{
  "n_kv_head": 2,
  "positions": "rope",
  "lr": 0.00653,
  "decay_fraction": 1.0,
  "batch_tokens": 8192,
  "doc_mask": true
}
Each number is 128 + 24 x the weight over its row's rms, rounded and kept within 0 to 255. Layers, rows and columns count from 0. Numbers have three digits each. The size before them is the row's rms in percent of the matrix's.

# layer 7 attention query, 128x128, rms 0.0452, rows 38-63, columns 0-127
085:129143139176147155122112143061128114128114108152106147098161122138146143130114123144135146109113133078093110111155096114117151128113122158150159144114110084115157121119124118122127125186131120141095117133127165080114158113112101156067165144146134137168103068125150129174140125141163134120118119150162120128130121149178143087084079165119125137121130131140139121133174102117135168115128
102:114132109112048133113123169132118089092112125108117166183104152136119134127109107111125102137135110133068096137114116101146163151131159112136136148137180086150106147157119114091146120163088116108125166128111073133096133141104135134122135153096130141111096143124104153095144139106136089148131106122126103155128127085126113102133137160129128142135070108160091181119121127126143123118127
090:103130138128132107157094174086132145152091109136138148114111163132133152101096176141104131121102153135129119154141114141160109144129142128088105114123107149112141128125143121125110115141091095114102152070098128093085080090155117114135147141094132130130094131149139133128118126134134192089104115152135175120098161098136135132161143157114100150115148114121103144184081101107133142136073
091:155106120072143107147146096127158101089133149150144168176129099172092118104155149146098149121157126169131144143101180136112118137149084115114096080140133175109168096132143143126153105127134122113148107142120135136196141094160119101130112112150167103119109128146154119118154125087131171158114115125171165119118119128127151141102130091139131088137142151111113142123116145151123149112145
093:152147135154086143102112095128142088125094122107100140144094124134154144085154115122140115144156129142137139119075146109117144135107155072131119124144193089135121151182168149132145108114160147147127136143157094096128146105096166140100097142090092162112166117104143110098113128124120104147117140118145125086136162127140137104131088151150130151122115148135129091121131149146148136066170
081:135151125079126117122126145165117100149154117133098156133140159135088145113110110116103098146138098113114175149052145130123098137067124111110073112162100122092127188117139140117110142129082121129123144159119119136165144145182126143153105155076112121124118165102085107102140140131107140116104155137118094124107137126120116094107142113140134107102106114153115166098108120156136147121145
093:156109136113132139133159112118116147173124118124122130155068128105109091144096104096092149114123131141126154119143147119143156170167136137147158153137141177116164110149153086103129136151100123138116152142109104113141137139165126157147111129107115154117115115116133097122101076129129134124087115107126107156128072142127094087113192120126098131091117120126081107171189167122152152132139
094:113165107142155134124098100112112099121112091125144153097161150151176139136126151101094150116122123120137137135105087122099148177156125174141131137113151098138115133133119082145106103170095133130141108080134120117093157122134107129139130170134108140148104130115176115126076149164175132130125138078155107115097177136144061136153164139156108142127127135173120135116143113134166151139127
104:120084125071149122127122157138134138100131146140123130114142138200127135078179164138093140125146114158151153116164122138181121108119132143129108108125140124157133135078131163113102152130121116137105131092131144104180107094133124103126115151141106157141151146082132105101127154113106085134132097160158124125144150144132159109179121177120117088107157143131164146160106137127160128099108
115:134090115114155120132133102158148095144124163151162120146094147133111143109186152158145150112153104098188115110108124135117125100132132110139121138087158086156115153113073145141128170152180162151124118119176109125154127116118129105099131091109188136127161110134099093099163127114132115138114110154117122118141155109108158121160112117118144103128107103130167142130166140097089143158108
086:165128115113135124131139101076125136079122127133129110150139120123137085119141114196109149150118140140149112121128145112120146098128132075138082127131162133118150078130098127101126118132183162091126147169151136124136125102093150172100142138110141110156168111158125092135202121140142131122133071098097086103158162130146130172133113137094116148118095130110127106133134144112139118147120
110:146103109133111116136108139107137090175097117089147091127125122075124101100115091119166092121115117096190100127158137072117134131140123105124109126092150144130107142113077118115101122131108137087083114116118147183070142127105121141124118098173136131155119140131130112168137137131174126126122135148115143135138114135121160112102071100130144151131136163169108108090126106131162144115124
103:145103143119121134107112125142095153129134099143057131154142111159137146112089091091114135162124117151087122129109124090107149116096171092146171106151126145111134187123132096156132122147129122154099154138102084111076107164074150102127117138096094136142094132108108121111117134175110096140136164124115108125138115087119101131088137162124140095135117099116123135134107124117169143137161
084:142139147148144068166125114167115114162154122100129130129102139148088146086137120147164150124100165092118173090138134112173143115104156150144107151124133144141106149121145100128134095132134110066123191115098166104134119106156124107115125110120154178168140111139133158138122096109149156117147143177116124132117122151120166169138111156157141108131118093119146102133105144077129133150118
100:102132121125140154112117133146127170094125149122116128134141103159099114120120120101074162127167074152103103134123107144093106122114107075101137137094159098117150145140128142117091163112122126179170138092137110132163152166123119161117098092135108089078184125103108174112134090114101139144122146115111132134156132078109150089109123144129146119125105135131137142149172148149132144128162
103:120094182103127141156116134162135147134159133161111127089165115142137153160115121127128136136113133104096154107167138168141115143119114139118138100155070138161129115087147090186094152107089141147141124205123109148146113137155135130152082122101135125129084126141146165141066117131113116124136134132152139150148149087096112121109147103140112162158112137139104114114098139141151137167119
091:144097096117128108148109101109118130128172155146169157096110138114108059117164101119167110141155100166124133135105134118113086129106097131137135107138125135181119096098125162132079115084126099116155090143117145123167135142099141125146121104137124126106153130119096121129118157133107160148139128166103152127148109124116148115073151114120169118174145112171144172133127111147127113181162
080:112069111139101154115130111112124059170099134143129113120134179104141143149151159143162120116129145188145157104176139093156140126143118170148164094102141103126165122139114113123112125105119143057117164103178152124129129122111120129140125173101173134140148113139176130123143146128170141110158111139142133138139121147144139122143118126133111118139140136135096168121083103152125127104099
087:111194129118151172111140141077103125173143124126143125114143053115134088135117126132123141178120119145167142128137147109125092141151110111095110136086158120124142101123154128124180125139158139137089137152135129129132168140118117118188079137144140120132152149127086114116142162117152155118133128100094133150086131138110120132138134132163117068103102126106144136133091140092151149102156
093:125163129127137127134132096144149147146140156156115141157114109101140134138103161176102104128137147071094133147114126177189142180125126105103138149151094136123154106090136105133126134115146149142151073132124173112118094147152141128122138152130100092164111112134155111129141091107134110109181120147148126114149168153130168102114116150148116173108163098137132100112125154120119164185131
082:126150133093155098097124152164127079140107090142107172131128128122138156096107129081171116062124110175136139125116128144074091099146125126092146105170114144139127121077112120135090103155152134128167117116136148141150140141106152103137117150114148140144115129132147112114117073140166160143161121110111137093153112116126096139140155095075115115115122090132125115113091138159134110159114
105:150132140076093130124126169144105161127129122126116166129128137151153131148121163172120114105133124119043144107128132131145113159110116112125105102125112126122134172155169114152100132102093144132144122105117092152154129118147148088170116119101146115086101176143105181082111136142121111085152132141140107141103142110133123141094128170135122123165111074167124167113103132110141141155113
094:130116100148116164122124148121124136116120152111105151165153112133122058129118093133136133150142137179137136111136116168120135122127072113127079078138145140143140126125096121118140137119107161123120147125129158117093197106118132156161092168141132099131162165182117142137128109142118158157142099101176139149146148141110129133101138135185126145115093158116099121113109142105113150068139
092:106166103132136112087099086133124098137139136146139127141106176150133116154143074158136150158146176141134143120129161131106147127157156133180113132106156125115116114121118067166144093114122155133131187092152110128134089153165089182144130099082157101108113115155113117139146144127100098116128139123141115124107108138128160135130155112103119102120121098092154127136170137110111124172152
086:103147128119086117154140115160109129117130102108184123104129132165097123130105107131065129117098116117102130135167125102137104154114079134133125162140118136099129119151150131085106096119106089104150126083083121120150129136144119151151124143135138118105151164127150121142113047124092161146126139159162098150098094127137109135165164100138137138148131142158059143151131154150143122146136
082:140128123176098110123166104138149170171109134084137146156147118126085092129157154170134119123113123089149119095121119090106117148130112075103116128084133079097143134136100168112119117150126126113130150096149109116140110129146141116123143122089160111116109109141072114130159140148147136108125086184177157099146095087150091125125111122151115090129165118133135135101138105153157128123138
# layer 7 attention key, 128x128, rms 0.0453, rows 38-62, columns 0-127
082:112151138124094123151105176150106146112123115140142150098142116133110174141150141124128116135088129086145141128090111158097115100157122118113140171135114147103170123134129158169129103067133109124094134160173110150115115138164092139168130130117111115155101077170154105125085074123119101116126116105098113116092129088097163151130130101120095155115131103163145167118137100121140106137137
097:131085124105156139157101147094142118145140156118081157174135121133097139102113147085151154141153091154108170148159113136134140109116149089165117127149109153154111150108161147096100121109117104111116159099162126121187153119177158165130123151122097131141162124168095122124106131108124083128107097132137143127142124142160113129083125136125147103162131102114104155180126144123111147110170
074:084177167134141109128133098149119165081101091126092139102110151148179100099137133109094143140174122133112159126150156159144148117077134131122148133119099089105137145170134175101111151105152147103151155090115095117108106121153124107163172119165127112146099137137129126097120099144136160132176134137171122136129147137111084149113104116160150117118135130157153090143120117144141146148116
092:135158160118122138150144190144142145091159082133149117086101122124158083122142140139116084125123141108134125157112137140096131136116121100115149088126123127122113109110121147115112166161114111087130062155116154136111115155110180140078110178122129137100142146140139129129149162141126099119125072137102158184136153095153183147106138116118131121159129119145081114113125111125127127130089
092:144105153120142073158121137132141119123161147108119115158147095099122127137133167130143140112131140125107164152094134106100126163105177103103172084175169148160147161108066086097125130126126107134103087142152124156139160100119154148135104135090143127131154130142105137119137161127094137116133137154096174096160138114151129138106093111097121110144135078099120113133135160117173142112113
089:139192145125102091122128148145108154124128095144132092106132104121182142090104101144153124106123108174150159140133107114143119097120136159094179170115141144148130113104114121122140162110113144087124080140079133112132166099134157159136094123158103106152118128148082101137122153141147132129115161074126114123086153136151160113148156138122140156147117145121144132120154113075090149110110
092:097140152171150142137125102150157098102115134106122153105109126143099092156134152123100116086118147127098142175134153107125114129107115117126124155107127069148141075110124145144106118198101106120113102148121113157141150140113154168116141150125161133138138081160127114133112136117155139129147077149135118131133110079147114090137121139101164155102172151146125120124094136102138170140064
084:129131133136122131137077109089110131128121116157119145154155131174102147103137168131117138142122115121087134139136143122130147153142150144118104114146125119130160137137132157094118099131103136111175207124168119140110153129156149162131094170126118093114102111188102123144125126152140078168150162150134175106173165160152140137147075125117137137154103102141131160115144073130140122140112
101:097107073140137130095110158124112146137169112073164152151078161133120133139144112146182116132169077162132116149133138115150119130130146166096174136163073144161105144113149127126144110115141109138103125132125172135105113111140148112134116112136098122143118166130172135170147158130133133117078139081107131116122125131169105124106098101144111110119127098120128092148124106101095114091107
094:144119114111145093133136138142101109137129134145115132161147123098159101098090140161151127093120123163100168135143171132083115113148129095154129140151135143160149118103198091098095139114162137110089130163118130128133149136139094104157149123118152137119124126182130151114117088126121085089130142135158166140120129149163120137160100148117156139140130144035149130162140160115117126128115
086:095144128157126161137162148114138121116123156119122114140111126106158142129103122124079133135121151166117116131113107132126136127160129128161150165129139113101108119085143134122153130163124127128107095172090126128144149102083119103118148171120164181107089107138127118106105095148152076090097132122164086106143121110109116150131142185162107107083087123127135182165128095140177146141138
094:112150134156146136162143114131132131125166141152149159153135076138114123156125154097128155170140133138130105147135154123130109096122106108184112147150103117133118134166124167109167149120113082122127147164186146117137111147134132078093142130103119107149135087171095122116140152149118137161147129173086143120184146140118149106091135107121152158110145108072123128116161151152158159157137
093:138124152166136164152111134146130114144132135096107138157106166143131136137145103094127126122146128094125167128087139130164141104180158093108090129114086118139104139084076128095114139137155089141138142097131123176135129143139086189133150116127113117132132139115171142142130170132065137105121142142143080108139112144087149143111146144102156155105150121188144144137126130090103111112118
079:121121104132147141122121176090129154093112164141112141137114114098170141118074155137121122136124109126123116139155140126091110126150078106156102119155119072085107079135098100134120148129172154110138135123128147128064118139077126117103110155096150142110163090124118111114143111086143119156115184089115094127127129106127113103141135123183146128119113128127131122142138111142157150104184
097:085125069097136154132102141122139161160130109158110122112152123145110101144154105138152113106115111090130132104135117121134127152101124148126135101135182162136127154133126127157151110151125159150098134171098083117074152116113054118135091113152108140110142150120089111143116152151146138101118136119125114137102077167152102128148134141067131133145152132158138105122074148114131145170108
095:126144161139092154081121110149101146160155088111136130136098163132125094153113110184111133092120112114117141132125150160155147140158148144103107118102123120096119151137150061140145161123122103157124155100085152088130128152143074109138137173135117112119091153099137137131125151119148127109161147123134065127135131143113092107146161127150107151120099131118117190138118106122115137182122
089:130146103138122143141150172162123118131130160107162103104094139126172114129138154116128121144121123161119119170113102125151126150144154140091139112078151087152124107135138138161182162128078146113121103110107164165161142142105111149123129128113123146083122135129123104091196122141146122145130105139137093161150116114123137074130127101089082118123087133106173130086128102093113104144154
080:145141159073116125094119131131110157119145115096147144176092121062118144141188143114094094104130130098124115154129123135106143124124143095110127090117129120181115141123154151150127141157128107131151171150147133113163147157152154148118136096123093129148105158148143115107107139131092128124152174106126169116092143139127072164068137147157090121150132104140091151121123149138143108107134
092:139127126132162106132145127161181149103089109107143105124132141100136118125131150119106061102113140148139117157101131130125138142142148133147137124092091121110122080133125095103122166153113134080124153112115149134078124087125093100075151131174129154104144140163114183127136094120128125133125103162128157112115081144085188115146102169129151101121107147138116088134153114116122158131132
109:121135098082107122107163128102094121117129113108115118092097117125185151161122133137113140130129133069154133085160116129144147121125112114110105122094130150109145157137119133146125144163102149110125129106114107111081151106106084122133064139116128146127146126107097145108147118148131134144120152103146088114114146135138152160162162170098110161068063149109158154163098140148141145152153
099:122188155126102124095096118107132159099107154133068128146072116110121131150113144112086094155115118131112113118127114171140124146143155124114109109097069106137143111086120099124058121124141140121105110092113132125089103119129160162122128145115139128080139139094118133112135162131112115120146095116143149093116138167129160125167112176107090117093135151158129147122085134129138152129105
092:147129109097144152125135154122091129134159154132133127100109127102158115115112103091180169139117098123132168123144109187141120137144139146155129111117159085132125139156129133140155179127122135129148146111095113120129134144151130057119114087132138116139126125089161134143093125120085147157123162087140135098137131153119127097145182129189077103137134143149127148148062142094136127113121
086:106110125159114152143144118107152155114168116129146135103088107081079090134162107093114114145135167116151131123085110129111147169155137136142163146137116137125107136079120124117106140132117102134136113195122131153078125151146131107091121181112103117126125153103121140104164130117100087119142154134131093136147130068108156138094150119119093114116144138125123138083152178118140111081122
097:149119122123090108124080097122113081140136111070161133115126117166152153093141097142100128089131144138112141137137131105108160079166173088149147170135143112124115110137157133092107168153143112112137129125127120137097137127122139131121151114142146151117125127124137116136113149087119109121120139117145152137135102092137115151133070177151140152194149130138120136096150096086115061112094
094:125165129137118108128087147110153172128166142167125154106123120105150119098124161131113139128116100164113123167147113127109095143124137129144161061114187091158088109132138149144142106185131179133121141153121152114160140141065158170139112122119112112147130104129166116139118164121152129083141127151103122121131145153156090135110109130141142115117145096085085116115151108108126156149107